From a checkpoint of a small transformer trained on Wikipedia: weighted sums over earlier layers.
Each number is 128 + 24 x the weight over its row's rms, rounded and kept within 0 to 255. Layers, rows and columns count from 0. Numbers have three digits each. The size before them is the row's rms in percent of the matrix's.

# layer 3 MLP down, 448x1792, rms 0.0477, rows 0-108, columns 384-511
099:079137143113115116185103146130112126086110054133135174120143107163120114104123114085139107146112159128110150145136129154160156124146110131130170130140159160138126112111097106128145138104130116141143162142146132156116121143106118160168151130137103136136159116097145110104139099122086155094101132143124145150153138116131102136067151134093125105090133166148107112146127123125108164131118
101:113104122112146097101112104135140097117142085135141163101124152102128124078147128180138136156105120166118138117127097165114119125113114142102147103111136123080125123136122101136099117109106110170090177138071120131161104159104117166122131145136151156145091140126098116127130114123118162125108113130156112151095146136107116100143100162111098097115128127115134143132141133088131126145141
101:108152100126129122123130110089099121123131129124128141162126158120136130120137131145090138123127130137102147091113104112101144114168091090170113124114166125154129088133118119111129162104117148139154113155124154172132121111155175091139141114145139125109091131112130150156120133180098144119117124095126093129092099109150154119122106122107151142124134106137116135112166134136125141119106
103:155124149160139142092053145099135177124103133130144171140148103119183184106119179129134107131165130119094151132125146129111127123120138170104103093104137114186101111116130182108153152122121150142146145101147148121138080118162156170136132110088097163128121128096100109107159185128111105108179137104110113120125088130098112088158113113151102132142122147140150128116110146142152131144115
095:156138150123155180143144129135098123089135147132162112171141130093123152081142126146114112158117100124124109113156112166099125106137129095124132139137134125187121141149084111059133134169148177111098152123153195139151132116125105106137123108108132152142115087108120147135133131122144104093124137175128138109110093098124176102133129100100177108102122123092171129148142114101139106096140
098:114100114138143146139129121103087142176167132150135148167135154162175150111129124150132146112105134158138151142122115104144128146132112153120112123144113124093166149146097126097081100132127166132156118158105164133211128159097126108126116128122075118094104113149128115135102121105100129124123140145099134123160166142096140102131072138143130142138136150138221130156142130184140156129127
096:154111141133127093152136151126125131097139138105108142132121139137095147139120115142153141136138156157158143130115135159109111119140108078137140116151159192118109103126124147116130132098159119128174101114086123156097150132138112104109122122078144164138164081181119153144116140124114143130147089127142129122148114112126108135130100168178134142107148085140086134075123090167124145117107
102:125120171111137144142104126128139130107143121147105170122068065121156100174145085123114158160099116119147119090117140146136153128121182129161129110139112130117124148102132091143150135113115153119165112175166145129133156109130131146128135093120151124092072160159146110116127117139145080099110103116157112158108170129112146108112123133112116137111121161117098125157146094140088090106122
099:123123143124082136188125133105111118103153117089148137124111122156116133109116102112139147120202162117143146146082071154123129143133131136144112120097139157125088148156136128126145132122093101155157148092126146131120153121180072150126164128087125124113097119104112080163157147110080174132111144153162128144086132120137089119139102130118122093115156106080140130102135078095098137162151
097:160097135165065092127131145133131170128167135143140121128096085123075107138149127104124103162104122158174100091159121123109095116112099160131157129149125126136088164102127168077097086150105143097110133149120116129121135129158097159158109124116139122162143155134182113125094127109123160162137162121142086093186115115148142133114138125119095152118147106106120161119109123132127138086137
104:123094097108130110153125127146151139129152093099145156118130137168130129140129083144121139139130104148087108156138120162184129135129097101145123147164150103119169124126104078132131145078149146122161107112131121140115092140149082180089099078079110125119119101144091083145140110144108168113112094132129141116108172124139146083109127153141145113187149126217111116172129128119108079127152
097:086131115119149113097146170114165126117132101102104105169151158133142112131119100136137146134093118177125081112091120126128129151146138147078147098116134097170126155129146120094147166139097184145106180128118076143127162137120175164154107164133092157132109118134157124112144133159134118143110172101118111101121124133106139107131107144162104121145157130070139126160112094133092111152105
102:131170144160143144146104090114117135127103090118127086133143125140133092125097189112132161145101134113130126118128114168132099110144188126101134144128133108132152121130117131121156121164137126166127098120139130110132113188123122107138132121138142133142133138165103133151105168139114105114122101153120105153106147132134161132141145088140137145113126122101102134118159120129096154124133
101:168160102161110147154130165107099136129162117113109179116116125156142146128094108138147101119151128119164127082154145124160103143063178165115148122156112127118095175139128146155138099177116114109085114142161141122106145080122153077112156116095135124157145195153140117126161086133139126125103126121183128147118156148096094154117126122118114142094116113100129123108124134124102145153158
101:123115114153094143154175142096110130108100137149122179108138083103130107129103165096089134133161181130106142170117149139126191112085109109150091116159145109149114138121140161132133101115135140107129104151134179137157123133102116126093073151105107168112096155088109124121102125135112102142147096120096101143147159141100159130122104127124128124112164088193143109128147146105137135094118
099:137102139112144105111132159105089136064104149173106116121105144101110169133151092115118127144147151137124121130097148117108142133143077097140105137114143124131082188127110138113135108133137129123141130147140147121122114121156116162111117093159123102113095081139128114146105099141135126129134135108140112056103152081072169135118141149135129129107165121147078127119125123090134131132108
098:123142158131144130160147134093191141096155136135105134132142105143122147130081122142131162146148172109162100120078176126121135093118143113137126115100133142132124140114103147143125142137177137080117108128129147151146112088169119110091171136080136122081111138134138163141092096112205105108166128131143121117145127130120193150129139112136148134105151102174173145148126139119154142181132
099:129129120114106085118157146098173144130130150103118102150138126097123111152118122149152134123122126094142134132135144143119098141134128094119107180106141129171124066115122155096102117166154142133116128139177136131144099143104140095116099132125091095123163145141162132104138147128132110182127148119131137082144094131135126114129089115066095132089123132122143148132129079115092106141108
099:131135125139127137131088162187120141136122155130099120098095118127128118101159121107152130158093111129117167127125117144138121145116092157112136127099118128172083125129118131114145151111148116127094142137128145090079125157120107185126119146136127142099173143104141151120124093143111123137105123132100135114138111140109127206158108136121109135148183124135142116099133153146145110143122
096:116144067080133119163129115140101142119114098145147134129146145118117133143132129076099139084171114176140156108100110160104141159153154138127122142141138169147139121158127111155143130070103154162107126151156120111148112133132114140073136127093136050164119139158135115145110140132116109173135111149127159138097100085147135120081133124131186132147136112117154140139135140119115136136132
099:122084145101091131101158098130149148130139124175179160124149159153154093130170129136146133095125164117123119094141136154088161062084077160102106123136093123119139098145125163137120113147122143164132125117107153134133148132126135121155089140109100082135153170165149076118126115123175150109120144157147126103168095139155132110178137151136141162116107129100100102138115142158080149197101
101:147124097144148127172145132134121095149106153144134139133138176121162175138113140135162104138146122145093104169175155111125124159153153155111100122148125138122177144120126127101112136100134136123118111132127118142116127135147084086107136089125126064121145154097105137113135184160129104129131153116136161093101125157118153092125174129124134125147091106148124135194177132114071097093121
099:143121093127154140128116157076112136094122159138106125104137167089107171141136169160173145136084121141125114129132122113110130131142137129135154136120086127130135093102109099167141111107120134123074093154147115152114160115097115125103177108065098122140133105146114134118143129112098118117138112149135155097105151126120151133128122119145078145142117107143134142162112134154180140091133
101:169152130066129164121137096186101148112136109148110164126157132147098141129144120126127130180111068127107148127167149086078090136155100134103089127142129146127180146169081103133123131174147066124145146137100142075109115139149150121084128112136139124164146109144144148141088092170127083167128140113152118105156102147131146137149142096117115128149154124121160141099128103135129142103118
101:121083107162132143111137121136116117144130099157122143119108136164112158090122140164132149131127163128130120140102143129137110115145139109104123078154134115107123104131099147133127113154131112110161129113151107125153192140137130102136130143131105152095077164150127162090090075134131131100155155111144145173158139128131136101146138093140130159166143136146101109088130108089145150105135
100:139136102127134105156147098102137105147152134098170112128099110147138106135136117147124154112145135135117150134119113120111138089198161135101112152122134160112115177108133147123135138159131161117111154133154149140089151127096134143125120166108131126121132111148126086148147119149110178183142140145133150139132155139120120140131138141135118186133116126129134126099153149172112150120130
097:156119131132119143163116124175117100153101104151114145130139136142127129167152130119118177161125126117109111112140097144136121141133102164164143123127139069158126124151150119117145134133104142114130115124134133091137157130163104123133136172151116123123156110120120144172130103131129189151184087162150126113097116101113119144155103131116157079097166150126134105105146141127149120090130
098:130123167143110111192139108137090145127114104117121138134130152130111089131069122141121148163094094151127133122139148114150136152156137157113127070111134172125076118132125096092101114150178174112152126164135092114131126111110121126105162144102157125160086126056110097106106097127149110063159137106155141165119109120133149139096096118160084132121130133169142120126168107111132118156114
096:134132122106133078144132151155120102122105103092146118197131151153169141116107092094127131155073149128120127135104109109129198113114142127098122125135117135137098086125154114128115129133116076119160170138104093126138113153114170144164130147166122125131132086120130132175101136109086093097141098185108137122126096177120092123126138130095137125115096131148158124140148130091143096140124
096:104119128124126133149162093169119115075128071162077116154128121140155138141096168129127114150118139140156165125145158103118094114089109127114130131148128102088134148146102114151146140133118178191099102177130141172137113159152119140082091158163116111161146121147118140098089127149143096127067132122160133082120170167129091096069127133109143131107150152173113105138148123128104159114152
097:099123123098139122156117140124145129124193151113126132135154138102116127155112124124130115128103153165142118133126093119139136163105154136131100137107147138144091103153130154080161146151137156146130133073158113112111120101086135118119126099117087078129117155133091124117160092098092137149164137154131097157144170145150144136122122109122124132172094141099141127122147155153127135134119
102:160111158136130129053125125132140151156129148130084126148091131135100120169167134089167084167122125136145109137144110122116136118080120170170097096143152112149116144122140123115150128146081115132151087141150142167130146151150126117133108099099167155142117126074163076135120143118150123056078109128085101128141124093122136114152121140118154129166137160114084130104134112167128125138133
091:102176081129136121145148197127146165128137102123128146099136122111130110105132108104143141136123136144120124129125174119129107103155143109082130148104155132134133122087114132154124115145163095141117108146154118106170101148131141074136143149111143108087116123161138152148131126121144126097134106144153131153135164163145141140097162104135121119134159095138170101107133123129113183123133
099:117108104177098105174111130156176180138126141104113166148127144148121154069173144123076120132136149141168125148133115137204156153111127106096123137129146094107151135115101162129128135113114150130140167140133116125124132120141096128141086171133109108105136119142155102139132162154129092184142132088081123122152133145151132128172110138138095119107165123140170119152179146155140106056127
104:080136197139170155126114173121153116081140130138174167158114136121105111148125151131130137096189169127126159147126079114120103110114141145116137104122139124141144124130128154111143148135103140154138119105111166074162157133102105154164127110126136142121102133118135114124102103093134118090082096156140087144087139106158109081117150097131127114162104147109130121104143104120080140137123
099:125077156109139166122098166129098125128069148136163152129175117097115141109110126090105109125155119133136134126175116129117126118106142132115159154082127108098102123173152120138119106122134101171145188154123126127129140110085169144131172114091128141094132119132120160179147131119111108147062158147120103114115108066130158151150158095133150081081076118142138106138169172139122145103154
092:167056148158097136150165195142112180122087175142141119140146135125144132163162125103127111117140134087107102159131128131139114137105158097135144111117139101141095130149134108142130118115096125120135137184104104137167156137103129156064123104127144112094142149107121129141102102137129136167138077154124161144112160150119127116109130134083104147122155147158153111096101137129123185135120
097:133184125108125130123128140098146191141126138166118076139129100142114113149101128108129144122132181115119113121146127092114142123123112142118129112137129129156142140168131121102134105079115162105102137141068138113153096124107142143103071111106133113175137144086141163164101171135129096120106165139121129123105089165159156100114132148119105137127158138097143131143156124102123122131148
102:095149100130184135143103125108148138136111156113119149158133091102104133124130136113182183167160171088184144126131185115137120126126149119135116132097125101136134124148139101104112136102127128143145115102091108095099131129081092143146122072134100149069111121128133154080127132165160120113149097145107135112163110145167152191164112125119078113178146153154093128150159139118147130131121
097:114134114098154148088111097155109156146111144135147110169181157142124136081123122129103135132141119126122127105132124124082189096162108160108114151122100108124125120163120135132115114083164143142100125134131105110098115103096131130106141093128170110128161148149128158119121120163161133140096128162126135110120124135144139113143149143118155139122124130126136111192144122126095179161110
095:102105142146145141114148110103114128071137138148163079145127120089154094138128086095130176191115123120128120115129126167119134123107144109133153123137126157141160120105121161130117180148140114120147194158156162098119126115141114111118166125164180114129122115131129178142120140129143180130152120138125132176074117138106118127106136119106093075128128114148147134140129141139102117124146
103:125129106175163165150163099138128136100093142100132135122150133135166120095128124113137116172175145162159165125123106104103076156153165109094138102119136116113145155114142134128112098117105171174144109135140113165124107130104131133078113153151149106164155107142136112117160107201126066120119139171125139145176127151110163113118142147134153104144175134146109121121168144150135129148129
098:143154126121115102158113126088091157108123132138139155108158072134114115129133158113126122151105125150097150121099143119078164122084156111109147161108167093201121127144134132156133128152099110117156132154102121087120128170149149101160102092118091101089141131136112142136101126145116130092121159126102161151114119136100123118127099077133105166149096125114117154162107109154121170138100
098:123158130106099155123078127160175147143140090092115086089137152123141103130128154122137157098122141163171098098136115103124085161105153148106101134125116137156109157115113126143090069146121131100081154122124146074119145108121149133146123183095130108124144139137157126178116140140115153163166167132159138117131132110103155140134125136115134136101157116147205063103106132136141126126111
096:136128142151130144165156178116143100105116097134127123161106077125134134122128124122163109126149155153080104148133100134165140104146147115120116096115126077130142139070131173146141169140167104121135124147096119121133152149130140113159137142094127102138138113160134111150114182103111134121154115135124141126118105131130091100085116107171159090094132142110084137145112149159147126148152
094:105089118168145097146168052153106118090140111105141142154113110122144100124177115156119139085141146114151132126118155151138079145119158135144135161122122137128110103145203159114138130176130117113095136151113119167159101177127144122139118121140084130147129145148130128105122129139146074133112110098132094107181116099121146153114131135082168095146134119123129137139136171158161130093141
104:102091152070142115102098163123121141118151098186176153120123101139117101101110120146131081127127126111109111124092143154116096121107135127110101172115132151116176127119078151105083144121093172097145117131158124114109108135102105077151175115135121139105117144129105137125123145135105082152104167124148137134126095129158070075123104073099082152163138139120089136125097097118150118111126
100:151144104140141105171112154164126138133095109166160099133112090112059161138117067137110148128199114093123147140172130138139125132127157114138157141122125131119175159147122097109100145158154125127149157156108140111135113069141140142097151130081171110149143147149079136108126091122170125089178064112117138147129129135122134079137126153125116158132113121146135103102131138127144123126145
104:112125122133102101140148101171089126130147186122145106130148134116162104108166107127109148164147130118124128065114094104169128183130150137126112116127099124121119124088097108123099111106079129133129140113126127157113102137131143096081108145124106103118097074094108109136132125138115145118099139127093151159115126134125117086134120128130132114090148163142103078130123168128153115155118
100:115129140094146097152129093144113097111088129151144116113151149123152157110109110120102122108142104147102133148111088177140144087125171142134119159093116115134148094151116116123139133175135127098121162163099132151145095154146131131149138115107113111150121153153154122165135104181150131109093127166134141145144139109106085113144111135118117129134140135128126107062149135114162117114133
099:124146137102169109095118118151150117099123080144128116153099125153103155193136137124110143112086121167111130161103075127119176117111103137125137151098111124186125142138124129109136126079113121135127125122152187169108169116114038119129121168110162149142103144178114166160097131091100184105165119121128104125134137151140125156154132155116118129119101116166163134111120110121146092094162
092:103101147124111130176131101134119161110116095118172167110153131098155094116093134100110141141143173178079081143110138139099135106113164149143124099141101134143118112137129091111137147136133118140171098140104154143142109133135115131137111188141128098125119135118137128180125094123085138082127153113134145113153115165138134141125121185096135160090113127139130166102133131114142124119125
099:132123131140141102159109121070149159126111114097106089137108152089167101086128100146108148095097170144112080174108143138110158116098114064114144137081078147135153116113133106158141114085138163105126133101130152087114140113141158141127116125136140093128127150133157143117096107091107161137137102151155100147122130134113156145162110159121164121152075134087142155131148112080126156065114
097:135138105100096132112117152115087097112122091136101142107087112147118110209119100156136137154107160133119090126120083125116132103136125132163105144130134155202107088146152121112077122098098126128108100162128104125119111074142138141150081112135144107110171101158104137125130170165151143146116088124146125098109110145108111141100158124138163155099144128106145116091081102116115112123129
101:105097149136151153173150076175136143104142137114115121139119124105114130127155133147100169078112141103136115144094132141145129186132108146127151110142140133123182090189122091081107179146140133138160145156134140139110133103119110131197145184127180133149118129125142143126154145131161128181105127165098144132125165127110104177146153129123137070157132147103102101159178156108116143086131
099:131126111159167111131106111149142145151108142091149108092084173142085150083142144158172113105124112152148120131117123122146112124126127087089119151170129075083136118127084161111118133114167124156178137107074158153153123109097116148153168129104126121131120096153105109157098108174088119124097129144127173111174155113118125097130118080172156140072158119144096105184143141139122119147133
097:099116146128102121130141114141114129114119162124111135158130145107121128153158101115126120125089121127082118132090117151089132110132147131100147138134145093128118166146117119156130135095137123141179136102124160101173128109103142126051120154151135119136137124144146127168091149108115127079159118127140141129161158091142184138119130152168105137107116122133135152137127139160121124120144
098:117132116173174100105109164119167145140126144109098105144106102136093152110145145187131129155160106133113107100111165109126082111074097130133126177118113132150098143144134153125144099118121105114105125194135150093131152119142148130152134092099107141113138121103142124153122125140105150174107081113112067117140089105126114122111137136141149167158126127171127116115141122109128147171136
096:131106094145125083165127065128125089126107154146144158103096110118116151128122109090145146120144125115139150138141103125089097110167126126096139145117144120181101130094142146137105105101133123115111089124146098148124129109131149143148121099114150142118134110124162102101146163102124162121138127128124141102134136110173124130100142144100161106122146130168097094086115142144129108139153
100:143131119104157134130112146153123093100123135159140134121095105073109141170106117129143140130125147123121112127134133143095154108116142106128119090139154113132156137149152139126098086119123096121118134126107140146129130124168099131165083138114111098096164127103113143121080131149116155172165125092120128083089144119141147136136127154121149114115159141140108121167115136096119110159132
100:101111156129147120120130158103113151075119129184141095093142130131154133105155109103101127086135120146160114130119144107132121147124126076088095137132098104089161179185149137133121157133180138143162153146169160148166124171129097091121092108114133144153137122141121117127160127102151095158150101131109154136136108104153143139165137109177121114067105101157172142095127122101186121125127
100:181111149134101125115167110133135133165138137144120123077169141129100108132137161140110135133138140149159120109106143078162132088132159131091108139156134132115127097124110125118102114152112144129113082147116092102130144132143116133123095107100119130118061092149150121148096170076162106085101104091085112152120092096077098148149142144121169139074115130149110135158144142104153128139107
101:106098152124130136127126134128129083144142127154126144131069105156136140142088156165156104102117157163106131107164121129081129093080126120084129153092166160101127130140114146113159106103124134125111119119143152148160131096130104155141097135154112152132098143139099179124136112119109050111120151120167131166143146178121100116124144124130143108107101097138096126111151141136081108098122
096:093126118181121135129126125133120145116147111113117114084080128106108163126127125165084116129162123107102121163165125128112133105156131167140130152130120133129145162127138146147125123147130167090121168109145127090153107166131120099177116098099138073078121133135102132157100134151152127090085120088131105139131210104104140138104115143111135121103090108107104099141106138108116149086136
091:127093137126125116170118126123160115112143148111113141130129148121114147130108108137142136192126172126133137166099129145136142122136150080097127117089138123111127120143155107126107124126175118119139131129098066143112114093125136116128132083134087143164120130151108164121101135135156119094143111111124151146106116124123091169080136143111115134146121103130116147179152137120111168130128
093:125168121130112118115188127128136103145126181174112141136077131125076129087110098140109114098120107104117160104088122131163116114113100110128068139099105111106100109145116159124133138120153151179128181154104180125126105123106127143112123157151143100144137131184134097115114087123147129118181120094099123113142124139145105062152098133094105148116112158155120132106099117127118100112134
094:148143162135148134149096124144150130139131113129106130147146128129144155141100121112146123140191099109149135120099122116130175110132129094149119118122138125139142141161144086109104110149113126113151108120125123116105128137132127145125092078111107132088168109161177108139112166120147120155096159124118161114094106120112184091101123099117147101129138058153110134144120132100102110129137
097:107098129120169154137140120148158111138098180139078103082102102132110150109123122136145113146138109150123093145149137094103136128144169099150132121116144124134188125099170085141144159126145147105121116110104152118079143149150109169093105120109111108156163126120144180107108123138104099103093133119162130077123101111165103141134141169211136075107164155157120136152141120096117116124104
100:163136120152107132118159145117091115130135154163161165134129150098153128102135123092108131125122125132113147103109133111143124106115097127100121076183153119082108149110111179116142131127061138114116129148128132164107123094136132103140127152124102083134126100147117140146160133095113128151141140139153142136115166151123167126158115100138133113100130128103086119136125178136163137115149
099:116188135118185152159123124100110155162105176108089109101126140142136144087094166162125156113145135157139123116169125143122130144188163121141120101093108169119098123089165143112110145119122157107125085127104125132117106134123159144097145104156130158117107141151124150140153129128122107130139111118106139160118096100125153154098101162170108117123092131104129115143153179084164152142101
099:120102099134126137117135109198117122148086159143138151087096195110146108067129114110077133153185121123068144118166123128100085158134157143119106122157134110085111064099111104118096173096166142157118141116124129107124112145118114161152126160152105134152121141099157141138133116092075151108114134141127126082151088144104142120124122085161100142118103138147104138126113114130133174164125
100:167163140147163176151136139128157084123147090164123094105095136138110130121141127124149157104117155134127137114130130134125168140108149093153134145137118166142116115089167138123111116117070123122148111101114119098118094109148150073168124144101152190109140159117143132114119125152116139122169135140104135138136136132185163086104051131140136159167163129078166160130146097170128161128149
093:096156125112097107111132094117105117120162121134159135116111134115137141133097107142118129133133104166134172138159083131089093136110125085137115120137110142150156072132096135135092139123114123140105129099174115089136119131108116100139122134114183145104109114095105069133116140163185097116114143159145156120154102147114139185111182104136172128106128151169087128122133119140137095109124
134:109116140129146092087157134109143082160114133162149111113101161106104144146130145106117153095124102117136122154100125108110121096116137064147099150136053108113125116086080125126126105148130176145097141071081124112097051119153093131142122085119118139179085132119092118125080119163119173120090119108155149128117127123144109125095095061134124141126141098118136094132075151147119141067134
104:149080116147111139163176147136135105132129101144126089123163134119136126090111157127130085143109134072161101138141125151118133172132107107139162137136154135083164147107113124142134126111125114146104109106162087112121124121135121143118091173140162095151137134121153151149132154098169133093147161156146106160140125115130136097085140162110158119112100128152124146121120097120101127133134
098:088161155156153128124170095137097110141154134136160115038140097139140149140181128104119154097086125146139173098098141075157160138128162155137113093135116129114116142094122127121130094141120128170146170097160106133112085110145132143119075136087121128115134103139103144167112097147115150120151093144137126082130126145101137124111141137119094090143161149121127119133138137080129152103138
102:154140144138125096121103118087138115090158161117128123169151117121135171108123136122122162088113181105136161148085135178127107073103092112141178166090114063145141149136160077172114090164156130121143087129125150133121101158144126142125078094096131168111127121136154163139102112085122117107128119113145130104145132088204147126146113124117115125164113134146176104117153171145150143162148
101:126151114143111181133122124136135103176161094096137098100146103124101118110108123123132139125144166096149154140149130127119146119122160136107130118082095128142180119151168136149114090071095174151095158117116117113182122165142167127160135091131123125155121108087093133082113111100162119097111135125134110097107203199117149132127085167147119109122094141150153129137152162144136147143124
138:126106152086134102141130130162135135053142117120150121108125136124147117108134092104116123132146126156093107128090101145116117093145132162157146113123123130147115126115131119080098108120084156113166110148130143158124155139147117080095169149103143115097149109116158112108137086138103126126144141137154158106115092120136077168162148109193128157100107146119121143129129135096108124125146
101:151128136134156119121119083109115159126162135139139150054100133113086075182130122110137111168079121082142146114152110125187112124107150116131139095157106154145100107154088137120153118133143140117102073142131150121141073136140153163144110123160130136113085122128133121187108166101156127099094097113152167105133075042129122151138070102177110118111159097145113151160081124111125141131127
093:134115095114114119127151114133118149117145149146144113102108161097105135132090143149116120105125084143130092118107164137111053154144108111138113163124145149136106081132119133108109101148101112145105128084104103157166105119129179110141126117174115095113158087162176096152085117199086143100077112103141147173100118126143109130151123100115084140137160122121144110079123141108120138081118
095:117163129126144168114109139113104122187119089161115108178158094128102128145086142151100131120168141116123106107186131109130148112131104152095142138130128133129139124149108144165175112150169154132161129129171129117130158146133162144129146129103133103155149147167128141115166154106164105090172108115142149136138122108146115120103083147143160093115150117115169133177124108094104151140125
099:105100129140092134131075120141136124126127105093163130153135105157145134136111130141144133109105091145113116070089103118133141125131149119115191140049102156181123143152133134116110150149114108095133122134146088127099094115131143127188161153078115140112130129157172106153188152101114155117122128127152130113115133125135124148109157155119118125109109133151154130113112144169122176160147
101:176093132137169147152113129084090128173154116155117111113111130099146147125097150140157110110105109113143178111128111127158177135088177107129089130111126172123116145113150143168105125183111182121128163087103083115125133132157081099130112104112083114089111133132109092112086144139145107142089128150113151085117153163116110147136148145151155133128167128140136123145104158121128095135121
095:099135118120132109095187124113146092148121106130105108141111119132133107155105072089108094119099102166135105129116173151179108089142134155143092152096083133101173117110156101136128131100121135106135133093159129131103187132136096122140135192113161136120121104166094131135107068129125072127105144193149117117103136159117124124136144092135106080112133114097131132100142107143151123100105
096:135093129108118132150158139092204101129123114125128156133177105141126119089120157148141120129091095136108105147143132147125148105134095133172130103148147091191111074158197167128114089105150163119164095166157110173092103141167090138136092163153122122135122139105119102087106158127141109167081156160135121154092114125104143128113113109120100188115133145116130125145120127093118129136130
099:070122157131147136076167138136097114136138131132145095067110137124090152138146154127150116140166111102144163128126088139077120093126167148184127140150127108160115113128128117099130114147134153140105140121098148149167115131061076097146160108100160133127124148140147144081120078107109207122117091136148143132116084140115124135158097138126157114141117087144121142092153132109066136123129
098:085157121133105117104118155146134141157103128117094106174109115116133127066144101112154079121119155130083135136139125138121155106115098084089089098126098174102099117164087125106110167123148119099102144146140120137106140127118128120119106093144126090093152094170094144113140088114106131121148049084119096095153136160165102123142077073120112115098167055153131134121129094135146149170109
097:146156111127123109184137138178102103155115173119115124143151105132136129128081136139140129177083151170116125091153130107151119135144136148113134099162148142123132136080114142186165131142161120135107117149116112135140126140146171140101121114149137124118158149118157137153087089152142121136120131119146105123148118136122162116154145136182144063113100167140135143081107159112123130154110
098:147112169142144109137104090105158145142136151136139089114152129155117098186136142131155086106146141107105088113093092164147157123119130126137135150120126163097097113093170098075118109148161119088132145113105163111134120154140088096152096115116132148141122149154142176111100105147109172150130167172148101112129081104147136154120113126128059116155169101148124130113122166179101185152111
101:117091122115181146131098095069118131145110132110148135124154121086159152103129153105156117119126104121171103118126121127111159082144099145127130121094125113104151107126102169157105139132149108144140125168103171090158092135178122135121092136138129092119119113138116126127134156117156122147108109132135075149121134111112118169127100172108132133095117150108128156126128102119101164145128
094:132145153117158117156149117120135116093175125126109122152124095135110110120118116105126109128167122135134092132158134107099097155109113102121121150132101164119161172130106110135175130157112127116134115101168108135123121163125181113147146118145139170160134121107113196102103078122136089121143107104107140127137125105121092136108075095129122113164095120098160165143110139118130105163104
100:146082101111191113147122076123163111134129161147133146137144084140112086155094127090139153124137148062128162133115147156150163099125130144144125140113132132093130075150102117147126133116142110139127148086154093113121119158126168065159107119124132124123090148139125156143124163141094113173129093113131097132139161110182126112124085120068137170146170124169126087153150123144112134100141
099:156151100101144131145144109148144160126118152151131125105113090148111109138111126164145104117112085163116093137148109146148136076108128117140100139142107151125167146105073138130114126106123096149128127136169115069112098126132182134082156107113111088142156138130170125128149074129142125119148120147133129145132101107133100168102116184106105122117117104148095145154126112103142105118113
100:125109141120117132102113132103143119127116144154116142116159118141129096107142136130143107126193151104142121116096135141109197167113147112104116102160140150123138104128125107144137138146099126135108119166103185151144153129120089094129174083113120162138118174104120162156105103126108160099091113133095121166121096137115182132133145134073107097117109130157137158131095051161151127131128
101:128130133123107148148161153153144121143138118124138158106153120125083116137114130162096112099124103161085120132103112088126092127161127102132141099103122160099072084140135118137163123131139117131099144126110079098118120097149137113143138109092109098083136103095124069118140104091095122157126118122150122152117120136145091108115112080163157159100108136129105145121135156165155135164128
097:094133141147128138145085130123124113130156122082123131122143130116098092144149143171134090154103170126137163122108124099110123112140122115141126121144126086107129113101128152137108140130127112097132119116128111150090164146150158120136118099132143141139088092188100150171111150169133054131125128143102110173158087125162153126157097133153133131117131154145158146198129110110069140156118
098:088178101111162120127166143140150108120065162146084152102131085119106145123140100124098068096156127130142163119147128135141094114134116166160132144163103080120145119083126116161126125100101161103115140130089146121138112081154157145101147103182156106111131157156163141123102115117117147136092137111108120123171178133136105108133091158129125138093109131122060096103125142100142091119142
095:124127142104073108110070146180169137126127120106108146102096096119126119135102120132126120108168189105152144121114083111121098081111126094119134137106182127150131118115125128091130135107110082133143113128131152142126164137077091114143139079115133124177119144061133077110151126110075176168104092115133122126142110115128124114102143153104079128120130118148103150066126079143132158139132
099:140101127114099131128108082150135141155084140153142140110129132107101142110091138118152083155128101115102146143167129152115149113123051100108130133140096130107137127076140133126107149145110139123144120135120125161079092136143100118126112129114113141180158099124141119102159151106116155159102128106121156122120157141132106122149120122123119121128140157165097105181124161138130130132105
100:128112145153127101138131139127146117123168201104109117098147105137162093151108161113119151134107112142142123110131122114142092094158131131167131141124114101110209075139117102102134151126172085109104124141159154106160126117144129171190143122090096170107113161117081141106127141149109107093104161155125108123119134120136120117131083087136156110129126079132160122080175163099139138109126
101:120138109124135117128156150108162100146121128121118136101131160130070110123134082150142138187123153126160128135115092100121088099101111102121127120125119137115094163148154113133124123139160147112089071112139148173088117073119107109116151176096147137152137099145066135119138141102110140108115080119129141113146099104077145118096087104134161121124140096131129116121132120138110136119142
099:150127169126105118131145152152123168124123095199201151173135168130125099139111118143115161129164136118098112124095119133108107113099099131092169128089092124136110145144142141120138070106176160117121129111137102062133132155124128134119106118120167092124107168140116142179117127153135143149103141140110142161127107113149141124087127145088108123146156156156138091098119128122095122129136
096:139106132101104115142102102108132146113106165110122123121122129112158124140125100168132127152131118146151102097138111134151099100117118144125140140132137119098121156136155159136135138151129106157087092161090175153184126092148147158112122110103116172106142161111139160169112103113152123173159137135107109136098131150134127120132143155163086123136137081151140121101118128113121118100140
102:129148133115126100091154151153167106160124166127199106166102107140150169131104115158119115148168136135115115173157120115155114150115127135101139107134152122125129137067153106130167077109113149088131103118112114131172146146093110119135135156141137140134158143164134124096172091127140168136098120117137156109092105130130142114131119089114110160115128173200173133106099154133110094153123
094:129131134122129116116139094141059148155097151136135121131101108127151137144102131142102126147126136169096089134152100114133131162114150125121103104132118149135141115113125157107085148114134156142134120181091106120131148134136119132114106121158119092116159109170118144118097129150090150085130156099104122122124126134077187140168144122142143166110122132126090127180130142085132139166121
103:104106166164115098115102117129140093124111114140142066161133148175187120105122135152143090097052168165084083170114137107119153134128109150127100107137133121173167176121126126126158153124083114180141137128151139134114183119126105130121141106101149142124147129087157115134125121171072160108131138126101069136154129179147125141163130132132127090131139127110145131093141156122068100147122
099:145107115115164139127146097122122121136087146115099094136147142128177175114105109129124118132131131106118168139125106155099172151163125140108100112161135121095070122135130137115147111100136133130129116095108087150168148112095101126129123152142122146120114116111119166147137110087125144108104108161074157151103144106160084088146130128150176162133115136169105145141141184118074130179121
104:137131118161124118135192091128131033114158160146116115071080124127110103164115095150123119117126135116075178089154096137082118136128101110124151117120133115096141153141128063123125121092163178123161099088147114121129121080113103159127111140116145095112128103147146100159110141136118139100152110131104139142139135170135141101151140112125155134136099095113109118140126144081116195123136